{"n_layer": 14, "d_model": 96, "n_head": 3, "n_kv_head": 3, "head_dim": 32, "d_mlp": 384, "vocab_size": 8192, "activation": "relu", "norm": "layernorm", "norm_place": "pre", "norm_eps": 1e-05, "positions": "learned", "qk_norm": true, "attn_scale": 0.177, "bias": "none", "tie_embeddings": true, "parallel_block": false, "init": "normal", "init_std_qkv": 0.052, "init_std_o": 0.0645, "init_std_up": 0.0744, "init_std_down": 0.0744, "optimizer": "soap_variant", "lr": 0.0106, "weight_decay": 0.0, "lr_head": 0.00765, "grad_clip": 2.0, "warmup_steps": 135, "schedule": "wsd", "decay_fraction": 1.0, "decay_shape": "linear", "final_lr_fraction": 0.0, "batch_tokens": 32768, "seq_len": 1024, "doc_mask": true, "z_loss": 0.0001, "train_tokens": 119200000, "steps": 3638, "dataset": "wikipedia_en"}
Each number is 500 + 25 x the weight over its row's rms, rounded and kept within 0 to 999. Layers, rows and columns count from 0. Numbers have three digits each. The size before them is the row's rms in percent of the matrix's.

# layer 4 attention query, 96x96, rms 0.0522, rows 17-57, columns 0-95
029:478493541512522502494521451546491512472499472505485450509499531523483486535507517463520468487546511514480486530515492490461504512501514547493546548511498492504497535513476503520543520508509504478524524493502513557454520545489491514463497477509482480534501490526477515542526470541476546495
033:510506495539519513540481505469505519554536502521526534499527496491505527495479505548510547518488496520541492506487509514524499487477529488470482544457536490507559495494524506494507511480526504543495535504473528464534486482517494514516552543494521504516515516497541487491469530478571479508
028:492487547510510529513520434532528516475493513483476489542508514522470519522513513501495507470491529507483499503523543513507548507521487526559534527549484532536469514525453517508513515519524499474512494527496504533494532535512504494519492494543491511511516519520499543525513494555463551489
036:461460474495486494500490480496486517499511475481482481494480449500450464475472509472478502495490466501464500489476474500504508475488492474457473475470478475469488463479474483434462484477486477483490486480442493476481457454457499474480496495469483497477471511479512479471489464463500462485
018:471494511469513472477500525539464518489454478485487506493468481485497507517514436524471474499512464483501558491518568487510484463484513481532530486495487496448460518516495497521477500511488480465543499508501489505518510539512483535510498493519523501516515538482477543551502507551495536513
027:507488448488475507534555480471492532479476506525499497529541523469531511494523508467502500498463515483487473482512513517523506500557475521523544455563488496502486490494480468481500491493473479499473463513527478496476486499504477429554482526498487530503520490490460489496471471524486469496
032:528467490485511494497523490516497519492463480546479485492495566476529520518526502477518480510518448508545547481496534494482500482492523517534540545514501473511479518521512509511550485514452418520537492504494525514507504545537491526480503508498513473509478501506484522534470490489494496537
033:478467523517537531480516468493488519515528481495521503512505463495471480467463527497495491512478476530484467518494467519502553458487530472474456475449489497528490484472496501462449485517486527486492497488492520488522469483444495447485512477511481500520495522514498476466486482482511493421
058:491495501501468478520502463524490519487474471468470486540491498510476506540509481487533532491494480488469501460493545495532488519519454567530524532559468480475498473530452473463474529473516483481518509484492467497455515500521481489506484504522477496514508496475475501543523457501459498487
026:486483486523529503500475435524514496483469492488462494506497525501466502480529469522486513463487481457489508476477566482514490513473448514536549517498496549531460471549450500512513488474518470465524498531491516497522522491526502480507499517543475505508498496499502518515491462502455521471
025:516488474490514493503491480497481530480476487495484500490501530458520531509521474515548458466500497498550518509490576474513475488479518521538504544545461489521470526528493518507520469507463445526493492519488518494532519509550435482490485513518500492509526487514501512541468466497478496489
027:513510509518533505496511473502471528523504502496505530505494490471503511480511515528527525503478470483480479479494562501537556479481498489545502463512479510494476472549493522484445479508488480479528470516518512451541503498511479467525520538554482516528554509506497518513473477502485518434
044:508481554497512503481499470523518493480507518466502517549489496511477493500512494505506524499484514481502508464519559506533521532518500512565532511559491536530480468510470508490491497517525480468502472534516456506480521522521480497503462515575488525532540536528502508510542500532472505492
028:519476439469540479456552556511495518499481502540504484502509531492544518465532485507516474535494473492511506520505532481505512494511507478548522449507491503531485479535517493500485494534468480506534469537538535495510492491510499471529495491482468488533493505494455505530479452525479471504
040:506491516500507475489495483520524500480486490483478505523496514487516522477520476547493512488488480460496494465520553471512496542516473531572537525536504500529483458538472493533517489501523468473520484536531483495463537526550460495528483521546481506534517517508480527519503472540466497498
141:485494525531452491469500504514528578510468550516550499514530507478492460495527467507515489483510507486473499523485492496496504528492554517492486498503505528527466464505493497516452501483471487545468480472555515495514494518525474512521537481506488511496519499507442510469514495462496463540
142:466480484506447513485480474541462478484486525537475528430444530499494497493480484506513489473491527552525524500556499517500468508502484465496515491480505487475505466481481510475471514510512534544504515523511489520490497527533530482496515499488509498528548542473554491503467528490497478487
134:514472491465508490477506512489485477515471506517478499506481512505521497534461506500508493492489520529515479458530549549464532494504554495459478534496502504491495497521524530475469485482493476482508481536528484489469521500558510435527512513569504513463484511481451524518474524542519518497
176:466542474495504477525513509520496568502554469508464500526469495471501512495496454509488506484458506539511543443480492503536500527546469462542507474492539489468512533485457493472479510504514520476481479468508495508488553492480505474491482497503501496510494457499522541509510528518498470493
157:544527483476494497470503492497518466475470464510464514516501504528509518511504533460483487491512575484492509526465504511531532514489503488493504495464523485490498502494488489534490549465526545534516536529529457512459485514482502524496494530486522465518491499495542548484488492530526571500
143:514488484471545506475514530459529480498490530471568493527472470552462509532504502477482487477533519448497479517505492511513490511496514500468469459490466512458534518504554464503482491487507484460483508514519529510501550499472505500514499470542496495494510488500491488518523492507447554500
173:458481520517492517502496500517494526491512539482540514511463535532530484502541478493472514517507510481496478481526506528544452445525467490463487449506508469529535506500531495473458508513469527468487513511489539498529560494509463544492496502491508493541485502467475466519474512518475486475
161:538482455458521516493491502481523489468472483518463535453489507488524498539531488515538519527490457482503492470515544561522515506480479499497448504464532501449470489488480476485520522507497474522487501527518472554508534499495545501522508491524503497499513480471455513480478497496479520460
149:524524541517509451485501531485472498480505489450500523532544505512484462544532532469515480456460506450476515490493491500555502494483481530514514479471489518468481458477533513481461485555476520496512509525465537499517504503456486539461483523518507499505529499506529489508513497498487527517
127:491492484487508547475543494486520519496537482542507518507516529508497551476471495490484468473458504502520510513474488470447542538507488508481523477492439506504503504463498493504544501460530529505532540489519539499481484513523508458516502473499516502494501535525548467545548514514495493530
132:473516502463467499441499530534462461517490513511478515494478499486489474536474518506488527520546537553510521490523498505492494506537532477448465537510528491525512487538520529510448474479504540495494472516540449496480519520523503500519510510518508523474501483504475538473490524529525483473
137:515507477484485480441483509517499522478545508466509511480524481527524481506468526520534538494459553488493455489488472489500563489534504520484457500494499526561453516526484504496509517468483502497462505519508507476518519523479484515466498512547507503488453487488462508487461550515503504511
141:516494491487529497512485512537565475483527509537501501446487469520530540462467483531519527454508495529512479541479479468502506519518505490512496501549473506530475533538466465489544488491506485509541479469537528515498509521516514451483505469513444489501507506471517483485515513468527499510
124:495504452554476513470488484526486473510508482495484550511518541514473478512495488454527525460463529511500499481515501463524520484515507484509523489527470516524481483494497506455451507494458456506555511472490508521475491559517523509509515511520534504501501522523497462494474508430504511528
136:486452495496487484510525520523520504525500519520495456526440483490501534488498522492475491490521502541521474502496517513486495522513540510478481549518513502534538524537524513513491493490480515480524476451531467461495518478519461490553519540504487485444461463528540532473534483517524506494
117:474451465516534515515490532476474494475516511534511476514518472484515489532519527514497556526493503526477527471493556523483420518510516504513511499508525503519488570543503515471499468496506547504459490504463474480489470463488499467495508494459503514522506472500482476524490486488523517498
146:511512483523478458464495533499468557541531489497496505505481562465489489473498478517546475484506481482547510482553493472478545524478479516488535506499468519466516446480539519515494515506518522491512537472496490480516505519481507490495493466537482522462535515492477519515547531491512489497
171:511441463528482493485544506475475504475537480496494488519488505506505519491503537510482541550440489494505484507477493472561462476508497490478513499535483482523476470513527447463514505493516518506532559503469502451532492511486484526473491497517478483469500548483509513514485488458486502483
156:500477466516489522470535495479516557478533517489544532489491513476479535478528511511502506531454470484573525491520474538496526531455469503507493492478505497484469484467532498490542454526499487491463495498516476482475507493498568497513524482497501512501498482533509508500548505459476478506
141:501471554519514464496539498464449516546498446490502483537473516475488463517472495494492501522512505554499533459506481520484488526515498499497523492470496481515516492509510471485474459488496537490475522510513525500483498495489516452534494508548466471493499470479500511535485508501575547508
123:440427499550520534535517487494479483486482494506472472526481463477544498494506509522473524498506461513474514488470485532486484532516530494504504521487509479538488512554500494486515466440501477493512486511470501484466478471528528514487516505451510518487466506496470505475452479472503476517
146:476470495467542482519500504516501505492524528515473496453541487471504483497527530519524513515574475482472534536530541516444529490468518473518482529493510532472495473515499512496533491514510499476542510514466462496511501503500530511464530487506495563460513520489467532485506531496501530505
157:528520452513500519502510513450504496522465482486536498514529485521461528500531496506494491500439515520524524485514502520478459516490476510528548483527511504516493469507533541508492502521469530486471468478467483470506492457492525544567530482475515486517520495555539501515515477481479469491
149:505515476478465501515499492491504497490526496522522508548509524495450520505471488490500502555519482502482534546464515450498492497513510457530515465493543510456501541495488476507470470479524439538471532529509511472496467524527455500465489499470516484523470492486481529501519535514533523522
169:469507463507536463437518538528497527499506538544472497482521510487527536525510527511501523447524507490475533504475530493466486467492530513496493510488493533497508515509486525491469505507492494512510470493436500448491534510537485521483523476470474534517485452479524490507507538488465489542
073:520471519492513551503500478518494510480500494526456508511520481508509512473514477521553521504509499493545502479480521502528494485509472531498480530506485471524503529507522499510455534503450521521489497511524477432512487499440568507512486542500440492545489524493484516510449519487478513504
# layer 4 attention key, 96x96, rms 0.052, rows 17-56, columns 0-95
035:463506491485540507487466528553481512566466501501500450514483502504475493478524494483551488451523514570562518502512519510455509525495515499552510480507506491481507471535450476477493522502498471478550527500539521515510481501477522486491488482529490500519518491482497508501483489494517514511
048:494493474532493519530515504464518464471519482470507521506515483523449517497485501506455535528501487458426482519507459505509528427548498494481473480488527491474517476508490506519498502496530505458508483472468476462439506478498509504480505482473480505467473526519525483497513476496467486472
035:515482515476507506454482470534468509535444505506453454515499534478512459466494524494494432452452558503499493488492521514506480500468485511524514481490470517548504471509476496483487502490462499505519503498483506500533501460476515478487469496490500469547497498483483497512473509446510527478
036:509494443561470511521477477500483466496499509473477534525519508489508504506510511563483505494499548521500522492506506499565522518493506502470498511479525492511488469535486510524508497495494483527503469515477510484533525487484551490448477519487511501501507548508521444460467500459565497511
028:482490532486544515492461474522504509517528562514525497489462503540473473506482497495526513490556479511534545534508518532500521583478513496539484544502485534466494514487529500484532483536505515535474489514480544525506472515512513529500519494495530540514531503492492510494500529510488507525
033:531487460502486513529500527492504580528480501555508507496542501481533497506473498506526485501483509469480445472466518507548469462510462485486533440534494481508529525506503466504489494467485470510474466520475511523512529476494505519509525521530510479516493544486519496500470518472490469475
043:509498480506522522504490526517516466502530515486482528480483476512467513448495495523508530503494466506510519534505551506497529521514539521549489524488512476517490417526484527494565481547523490464490498523448515484505507473524556506481527525481515522494480510496517497499516498520462460519
040:475501486534454543506520476511503492543450512530503503531549511476504506546526497524501490491475529529519496470508475494524464452491505489500535485515547498508513483526506510528522517450491492510530481482507491494490494501509517501487512521501487456506531545508490464502434528434546505482
053:542466485481537480532449512514517469487529501502494502518499508531459481472504471532512479485502520520508467481510530513514508473521466494492543482469446504510476476527479469441501496539500501510462494536452497513506532431492526490483479486506482494514472502461547506484514476490523473520
037:494508502488531474508497505514510487466443476536470483494504492524512480444533503503479500499497520461445494504470524529552479502502460506504511527475499484494536468527505498466498539489530555482504519494530506520531519448473502467524495475457466508535486516474495526483515471475539519462
032:516513469529515507561507531487523517514551521513503535519503502534492477502504473490526518527473475477496466502499555524489512483544473558537534513499498498501516478512510495476548476515508473485501485524495516515472510501527515524513553530506538533489518529522540532505507489545458454511
034:482505462472487490521568476478520482469474478541476519531507471519498481498517476479465501511453478458470443481490509497525461453500469500496550515466522481501492448534528504465544452480513498510504499532493500494517534484527504478521501507478500451494506529489480519508484485476502505505
033:503491518492446535483527450515519508513462485506499514506540490483501512543523506478531479531476541493523511474500482479551462469468524501450526507513511532556485528503514500523501487463490515542469503506487481498539475493506512498480485521498505480495547505506492442478508522449548521495
035:498478457492488474474474537509548531525450515560509524498484500497514522498516467497516505505529477482544528473477529515547445575485464516532511506491502446485520490484532497492531510485480480513479472501540516508536499521509485503535513504486519498533510509475506500486486526485511458511
040:502474489488525484499478541486528516490480483509511490469486462491476541504484481485497514520546485461470513506471481523524458477511489509502463481484510480477500524469534500533481505515518540494423478466482486468502461464472459472534488495462516515488486482489503495454528502484495457438
151:502509526535460488473475527514529530537476547487554506510534480489495474498508500512502473498499504522474489503486469520466508517469561507480471465502491515521474506471498503517431505492500485514479469472524537488482514558523476525506517490496512529466509513509440488496530532451504466517
165:471478468509468516430486487537456481507470518550487528474464541493494504514487455518506485479489515543541517504560519524502494497474472485508519475491485472499515453486453521461507498513462507517533503521503497543504485507538527493494496472477503494521533508483547506494457502511520500494
127:485476471452475511439525502497487468523471522522497526497485460471501483531510530475487490516503520524520520481524512514469534499468532519460472522526495516542499507544530523514517495462487499527519507514565459504509505517544491472530502534534491481484496475474439486492472531506516484508
209:492533498506508492516511505514480530513539462493482492490487509451506526510534464499509519484478524553549530471490505478509521521562442478527505466474537497503501543482464485508499499516503532479483481475529480484517545475496509500472485517460501516504456465451524540500532503481518466494
166:527515494462481522448510474489507478470513463495457528519490502521523502516466519465500474484472536469517482527464496497515512518503512490491511528465535512465519536494492484529468536476529527536544520547522466543512470488491506500500489490492515470513492465501530501498460466520520572500
152:540475510459512469481521536489551467477489535499526506520483469526492487498491482510515504512533482432512455495512497511506481502493488500475478477507472480493514542487572477525482490487531483465459509518515527480528522529489461508542517505534459443525495493517484503477520511491471516523
201:482447494490497502502500515523481521501498548501551518507488507527505482521516462520481537510528506492495472472503487534567491456513462477485489463522488443542524525492528510495466478525459523511480511502488536499531547516524462559495514506499495474532484507473484481462505479518478487494
170:516508507465525510471492503491505498480458468522465537444453469499532503540529463524536506544495500483531500493513560566508531495475481517497467510476511506465504513489476481492522509533527461502484525516532458523508531518481518499493529501524526496502504514469453496479493497467467515486
157:545510518509472456482498523496462506487508476452523486520530517503513471528512501486513471493499517454496491471485474474548474483477498506510538494465494527495479440468533522496471490532477534510523498537434526492491538508455494539464489511508498498520529491523511474502489499495497562525
133:514509444499447487498539495498540498512553519529511518510492527499483537444475552470541489461498505503557516535507474455465502547504490486508534481523469495505511486489481494494537505461505491502510506506526526498500470481525537473480491459490497481489499507504560510515513486488505493540
131:453473467492470462437480504518464465509486518514461515512480466498508485526470489492471491516494559527480516510538506510494536524516518515516474535515529484511512521508512506538447509480481521507522476541546463522500533516557488454510516527496483521488484476491485526501476531524502495501
150:511523489445528493424487522511491521482543479458514492479506460495521471486500518468518505518454532470502498496490492493506541494524522513484498497489496531569461520503494498495488503463490480516494502530477533500546537537490480507471507520573487517495483489476443505480504520506501509492
137:472523495499567502484507480541556473489515510515507471489486484515514509493460498484529517473484490542513506545515486453445484510507514473477467506498456491492496517536438473490531533467521444510517506481486533492491507501494498483465499485547461491483472517473513483512518504463521474511
160:491509482538464545468480478521492479509500490501467539525525521514505508489498480493510499477436520517524501518517520453518504468509512474486512500516476510541497466494486525474463528505435482530532500476490515508447507569507538512479496502508487522489515540510488476537470493450487536516
144:497466530521498484555541525475522502534488538492448473530477485479494540511480526483445505493529511522512491486510490502485509521513534517452479510522490453479499538529523530511484491491515502475522513467545472485510535492515481476539508493512479482484452449520536529523531506525509476511
118:464448487512523479516519493471486496487453468496497491531470475499504481514533481516478509502526482535474541483480535501490432459545473532514530518502530474490477508545505475491532447489514461518465491518442471474470504462529526508520512504501491502513499471499490513480496525479493465506
144:503540490509450456482510514492453537517529524493503497489502534472472503471496530492518455494487461507522526471521486482488539525460473505505506506486437547501500462459510534494513539501491535454503510458513499501516502513528542476482498498544483522465527522496474509507523521472480501536
185:515463484526469489496551510498505490461493488485489511542484519504516522508492538483483520520444477479498487502498492449556470476536494476466536504498500490521482488546521479461525494494508511501526556492449514467503528532514490525458501475547473467494521534515507494507522471477476540497
154:481465462486509494487541527468522545482514512502520500505491523465465531460521497497520490505484475483564529480512503525502508562486463513502520490459513499488486472464492501459533465518522500476475491501519469487492493470509556510521532508488543472503519495535485528507536518460445508500
152:505468530512499450499510492467459510501479460471475458555479491473495463520513504499504486485501519551528488492514463499478496487511486491501529504475508484519513548525518469485514458493500555498467517518526493496512495490511513455526448497543462487516508476516479504526504532496571536515
124:441427508524520495506527516511474495477476516527459487518495498497525475473531527514478501514524504563492509509488536492499486497486548503514515555508533458543468537563472470514503464483491501519488516510499501497506498458519547478496496476450499512497481512528482501510486513482533488506
154:459493482461523490514509539512498494447508513535497472453499485483504496508500544510537518532549452478457538497515542515467535491454521515512471534494479522472516458535480521524523494505549487468509516527480484480499480513488529479494501492477477543478516493479463497471492545494488498499
164:517492484551507514489497531466494525529466476497540504518521496482472535476523495503489483483472510504505481484495499507494425492507475528527516476484501508511477467481521543489510498514475507489510458472471463498474487449475516497554525507458519481520534485545529521537509451485454475470
153:505522492466474494489505469499529482506507471496512505543511534508451480509471511479468535536520497502459528542457474455497518500519504448489531461496559533460522544473516430516491484495539485512486482492498532470502470516502472490477468487487484522527486502488486517509507497497510527530
170:472494483515496480467515586508515537467510534531510481447525486482517520518502532465518513464493507498463533486481552496480501503498527490497476472504499500511517496500474554513475504485470489525522487504457505471504537504501504517498524492457474533485491468470514515491500575477475478527
# layer 4 attention value, 96x96, rms 0.0518, rows 0-31, columns 0-95
085:524498512489502528477554542518485471462525499522493496469497470521489531481472500514491472462459459495484461452514509456483509523491534493479513467479483490459459495484518483528527530538527460552512500518528506495460488501483541506477520475472503499501529473541493536479495495497493507544
080:529529471499506504544522526476506524490536501556484493484549470539489498476497515460466544508518512492474513483491494504484504494514479536500503486520491484494498477530504494485487512463465551501494479553472497537501521426498525481519466484492498540515521486495477512454543464468493471472
072:547480489509473461484497529488479484528483456475500490499516475510533514474495491498459492502487453485483518558468547511526551446496492545473489455499507502489486473529518502478516494537491460456525504498490490497517471522531509491501524538521480491475511493503495534534476449510463489531
074:511514517491502454483516539573489472481473551520457491456479521513546494457513492516471494539494477480539509512473522462498521516511495519510463517487505469517506536499474532487492499523524463537476470509540465534494503527482486488537470509497512485467507507493496497528472538469501498536
072:486517509482530485464456469529504522505478508541566507549493517495511529490427511459537498475504462475496531488511519522522499519513487515505496481458513547487487503497517473472485508530484483473515479484479447516515470527538537506518525492502500532472501478492520517528511500486468516449
064:530509511505514480447491519513500486470438485488477514468483497510473505511485510492510502473524484474513485509495528509456477541532533506493528494528504497466537516507484562509503523546534476457489531508527489496463515496526461500500471508542472527517522494535454528508497484483432500530
071:492500503476549480561543501493511514478479485506517488524497531453505516484484504492508464516509475495541542558488543537517485512470505513523537496492516468517519500538482519485497439506498516474451478473546490514488468495536484493510472495512486475510476462505482532506548535520470504491
055:482468542515461507485486482489536470483490513469514482525493516452499546541501489480518509510549452516513469508573522499481495543482499483539512536534513511514459530471529530460507508495475479511499490498507503470517462491544516484549523500504469494489501516513529504511504513496453462497
066:496514536522532482493509528508537495491502448481455512455506480521548502544491494526481487501521506509458481501476488484479497482514519515539486536530486454529523531471513516492497522507537546511498505483465528469510507454519573472476482485507502495448487527514505517519520495544481492474
087:489535541518496507510497491503515512513540530507476506507507482524505524491445508518447533495476438513496500477516483483507557510530491472473506524476505511555494497494533493507515494491540466460511494506542456498450522472533493502509499497467482525476505542480487556489477532476453493494
079:477484484507512480543486517483548529500501531491532501501488528490521480528492519498443543527441553498518476551487517509490486483515474473475460513492474512507508503482501507523478488533480478502515473501470466467539450481482488529486456502484476510491543481509515477480540535458504503534
080:505490485454499508480539519472486460512454510546546490481500519481554521503527483463500498455480523497477473502511517526494499521453542517499491471523488429474468498499497464497500485489460470542491525505502507492510460533543523475504497487511519494539526486495480495507493478524514509555
077:495549514545472497498513468478536484511529499514513564469473482510498475536496541543506488507530462537486500473491498494470527498533489517485508532486497456511510483499501443530513489483523503494486533484538509518485570516527530531530495510514526487489503481530501511520501530503473467552
063:495526480468508484510472531524504479468511511563515475514499534461516496497504509469514523496489508513512508552502530541527484497523507490510481453512481556485488511480531516521519496480471536470532477493501457526516478560542475497494483473494473498525528508494511499502513551506536562469
062:544536506483449479490495514465480472463505512508488518491497487510476521506544471515517497474519467550461463523501488541446516450481491484490487442516474503480507532469509504529526475463510504507479469480481504491481499519501491486482458499472475489497510506444487469475493523486536551513
077:512555454491523559509498503502499543507488481523502478466488475493448476510479525486506495507515482526478524465488534505473539493521502512500495450492522491511541474506481477494510493526482536461552466487466484478497532499472536470494540511515534495508527494538503457472505495528493485445
073:490523439524500489503480521534471482505464529482511467515470520538539482468541484501511519453499504488499464513489469538491496523470493557501524492513493507493511533511488520507540510463491484515484531494498517486528539457488527465510493508508503499494547523461544476501501472449540540522
071:511487490482507481513485489519486449496485554488498433503475508537548495513497498487495509514489519496568531548490492495522518529499510500524520512506513476528436465486468542495484497488504485475478516524511513519536508487508514464544540516480488459556477548483491485525487522490501517520
076:498499470481510529496469514496478503520497499509550493524500514539502462507494487526509515543509471508492487468490514501503480519497474544494509466475538500541493518461434511495531524509513510490543511484498535427516513460515525472508509517487544492535541499508538459481536478482555498515
075:488456509501461518488471524521499569494471499529503493525510529524501500493507476510519496518499468509518460541521502499490483532499502481532492472466462488509487499485467508539495477521524496507481523521489495482484433472450515499497516491480501500583440522475476472492491502504550485528
067:506484523466491521515522509527529487532521457470558520491507496521487484546505514528505485519460520482483483499487509479507526481474508517500540511482519468535494455487499505499487471483488479491493533514547538440540475491487447487520520475436519499534505514467473459476526481512502528517
056:484506538502511459480454500443496449511477475519456513499491444510531490491485511501496448502503473516515482502523466492518492517519511462505473492468460466469518464504469475549514513475491548490523510461485488499511512519484486561528501525496490500494448503521500525546477505512505477518
074:513496499484463479458494506498484500477526505513489481510513542486496529483488540485496507554552541496517478499506534459484503492505489508454466524498501532540495533481523480527502505537486502531457464516508496547470560505507500483528504530535513484456481479518514490517482493545451480544
070:498529528485480527487498449503530497514518493527499499504534486505473507516477524516488488541523494486507490476503494463486518474563481496467503499511492521519529485487482493508447505480534566460458503511515482545475536506501467516525500464475497492517506556503449484454458513451501485495
082:495514482508549541461485526481497476521485510493515495473519476482494509513508561498524513533477476474528575500469503475499502514492515528482457523481520509547516520486565509501524497512490525491469485464480501490510497493456482533482502510512531472439525471485508491475450506506491519463
065:509495552550508508489496502537485529514514472521501495505496499470462534502517503508506485566480520524484456442508480443473494480490496466435501517519464550517495493512468486523499487484496501474543482511526508503469473482439488475497500502520504505474485511502490494466537470497531535486
075:521481543497496498490496553516466502505510496527434487519494513523520497502530512522519470461513488498523485524544477438539488474500516488505555477554467513476489539513431505526486502538502491518440515512490462507519477512449466502514519480479484510497497493495502506509507511505474502510
053:475501493490520491501493493474448536466498494493507481494495481512497474520487526492518515475469498502501500502477504518503490504467516492492520461448512503539502448532553549464514494518471494501526477494531495494516540460500471438491508514505499563563536519490459498491520471511463500453
082:496484471511472531515490463488483540416537455499546483529529491517495449510467528467519483486535505504487518470496487492499497526460523519476518498490530507494497482516462492482493547504486510483532461468508503485461513490529490456475532515507511483483480466488504489447544503517497494479
069:509516496495504474488493543493547506487487470535474483512482535466510472543485478513499525504509499520512430469482502497487528472481501473510507511461499446517507473459498469476516521477444454505497489506513503474533524498507474457560497510507471449493479498498478505513511523566500488495
074:510559470508504551521513469471518480482544499476519507492535494507459485529490515513493531486503516497489511490488518556485514496476479526461537486472522481445483504491469507494501522494531507488516514515523488498443537501564483512518510462531517504512515495525519464474505495473524521570
085:526509477483500494479543452514494525512549491469495528517498499488455487509487507473508506512497491520482493453498534484449549521495501498491514544530516499500550494484461472464487475511549505455518537477488453498455521515518500499447481494522513510505511541513458505462515514512497458483
# layer 4 attention output (transposed), 96x96, rms 0.0643, rows 0-31, columns 0-95
072:470527516514476525505481435513501514516527498467529511518507498487511497516487542479481490530479563498497500473465457527490498501529466486493487514507525504547517453524516510526562507496494519452517488512464490468528514456484506455485526522483490498494451540476465512520509521501510475467
069:488473506478462504496508436495531518468504504482484475470468497451472489528506483518465435513489485521491472516483510509484497452444535488484510487486500531488509515462496515547495501510542462483514514472521475496481487525485480499478494510515477429500466556530521491494512481469520513493
059:494549523518522567524511491522529500471492503510498486501480500496522521535470501457527494509471538534511494491512458482534421534525514468516473517476511505521486530504539484469477514493506546505485524485536508525460500503467521503525446505485496517474502521519494477448515494498485534487
061:501507514527515491518494471465455528500480480468501495515516476488501471525531510519467496486482525528503508458552496480471477487511463487486536506529510497521515469500481460518551516493547541488502518491440535564498505519500506481463531517471527495486444478523485500494539478518483462497
063:516540511507480519505499520497458476500510489517489495443490442530519495506470488479489501490508523526482498514432477472503503521489530512502478495511493433510473480496492487483487479467476515475492538508488533495524530461498486521527468497512511477484549528524495487487475473588499458519
055:507491515495482532538493509497504516510484506507502469512501464459516482493447504510473514549463529499471486521534465508567520501489495532470503474507522491497507503509486444498509494472499526515516478468500500524497516508540470506467497487456511485490521541528535460456486461535486500425
063:501512479471523494460482520470492479543494505504448484450486489530485490498527483532488507456509501490511496499537491471505502518509501531505504496511485525471516560460508515499500523486513496459458576457506515536482520520510532536468467510485520486495553472523556469489476491516489498506
043:520493485520525503519481510499439516516501465507478531519522454539521496478475517492464479499543502496506541494451528511525508477545502482512512494492516507485530494517503499476453496507489515496522544551465506549476499507521524526506477491474550510533565536550477493490470489496523493517
061:522477479494511526510497450499484507483486532498522460529513510484460490477521528475498463494555547478520518518543484537471478491524461496504488485475489533496517491507486513484520498507522478490545505499544498509462460556449475489471469468497492483536488515523486457501551510478479533515
073:562515538500450489481496504512460507504473485512511481467505505465507471542484515501478474531487513562487489494492484547482498489526546507546508487481535524508503498489474473501506539541519520506517506510484505537538487482510499533495523482553541479511526507518491523490521491556535454499
069:501520525551540483513519487503476497488501506505466493507515471504514487489510513520502434452563471530498496496543475473531475473492471494513494498508488470548508510532516499499528488480514534506504488514481539575455523510500538460503495470491514478470489523528517496485525446524513516481
070:472491519533539514532492481515533521484531468484466501555494437552493507490460486542521513465523521489508541505469501508507507489534486490505453519460507525533535480489526504501476523508494484475493486485490501487473532478435538495517500508492433471493519483511513496491503522509503540501
067:526471509480450482490517489491473541471511525508477471521523542472473516466476526471505466505469537496522523485498485523520515472533516520493448504502498506505503489482500493451488505533508496563509502493455524474526480481526469507465484443536485492505549502493526514497517478543510498449
058:480482526509514493499514506495517489491543496500485501463483441537529482513488478493507490462532474498491512469472523451533508513479509499495512535502489436510512512504499492480476512490468521492472524512453544512500537459491547497518454518517511491479521488529536498479483466517530425543
059:486461475470532520539520507498510527493509500491465468521463498488512461503467499495474496497491528478575543475517516499561546497479521487502521537473490478490519506490516505517507549526488487522508476520480520543510496492525507490500508566514508485495480499528572484487470483509501465526
064:483475506499470481487496477508525478469550559517501477494493485487506469473510487455504501508499511506432495501483462529523477495513498536456508514521480506447457455516454521514485502456506533500492507498521524467520506516510493482477444502514462492523506523453487556504508477521510473514
059:524479509477519539564519498475498512463524465513494533565515471494485467518483475500492480499474559512533526502517532455503531494483502469471469518491503477517512495486515508536476514539538493542502477494530506520480506548473521520502490540513510477528430489519495497518512490511494517516
067:494497537506490452485510504489479501514515451507477554492508510520494525477549493511495492478515455509450494444481573475495476452500506468490504502497520495507561518454529455475450503531505516495496522475484529517491499487481530493513491489489497517499511458520477531498524481480523531488
068:497510489472516515529522482497478475477525508531482527526534483484509468471495486443509463498477515507507529477482506476498503470491523508492474550534462485513527464515572504539477461504452522518501470510517506484528506532506515479530461550542457486510464521494484515535485501508473529496
070:499498496492555455494513531496469459517541516503522536487518501517522484523510530507493521471511538469488500482523504533505526478476532488518529526533527526513523493475555535510541524509504534441486492480502550533518518484536494476535518492501527517486511477534508513525525557500519528509
054:494495467499533463476484486492506523495506497495467489510526525501480554436478513522517476518537484511517543476506480489450491486519476500494460520478491506517523502492556522499501502509455484491504452500450490517466503482456506522494479463527468500522499477523547556535519514471463498484
054:471477494495453485478522495503474474493501511500509510496490540496494495478496509472494516466462514474481488473477508490520515481490490456493448504502492490516492490483506484434463482506507503503459501475491545459502500435551505451475482454505510525457532467461463451460501498494497505461
058:496487541501527489494515504514464490516467487454502540465461490492514515507515519482484484484467434478528474483502496524460484501486541503507557461508482505481489479498462488524524503476525482496522526505461487520527452510522454513514549484487526538514494485513494513459485523456546510471
069:543513511494461471487507529505527529514486485499511473424502500454511537494509535533497537538484448502455505480487494528455508507473530532514524481516534485495452517488473501493522491516487492526513479493473477488548475509496424505501504494503488507482507480521547510532492492506511488463
058:484502511487472498567517489525508517503494497500471512502478521509521481457495489484488526479481510519457455510532509484471486514512456532474540510502482482441516438515417502491484527492523514502520523472513498504503480525520498456509515494469493522533481514516483481475543472522490452476
056:469481478531473474495493485473480480484507507473512527514480526505492458487477499519475487498452469489491524494475481511499506524477490499481479493481514444503505454514484490514516484485521514509452498568443517465532505492562525517494555502498531522491469501480486531511474536488470436502
060:474512473430559482469490482492550522533488505481559491490477510505477530498496504513497522529513538522494494517501499501471505538487526450509535504510551543516504482490542553483502508499509517479502480500495477542460507490545454514507505523485519510483510475511508489511490480483479554481
053:490491488499445485475499533499489441477530514520495539516499492500497488497504449455500474537444497510504486472491503477561506497519490486502450497495475468466502510503486468541467505490511512479462516503530506484502495493516552538486498476515535492520485521461479555478490520488532447499
067:481506508436493514473494483502458483512480525501501505479490500481488521482533462452512446492468507510531496502474517503497500500539521544522498483540459501475504507506530493518467484483458479493498504517507513487524521467536501556520484560524470495509555511495500539530450487516451500520
062:494435506522513474480488464472439496473528508446481506518524481526480480458499498489489461490547510472516533474501528532523493481545483486476498500499488498508547488506499477479469497488504502524494511538448521520480479481503554532460505457529523493527534503507509521506500490459505486530
062:522511536479498511526514508526522521527492494535477467471512497476522516470493513507520506513483474526505531490504486510483522477502533544523510516521492532560480533504537516524493497503423469530523454468474498497546502487470479499491479558521434482512494499493542509524466492514504504462
078:538493493518439507479476495492493490488455510529495448505482486469474477502491484535502510512460487501485515506511443533523486507520520543497479464473496502464473472505462454490506497501513517513498471527522508436548500509499492528477494511532441493499537483459526535496490480540473505508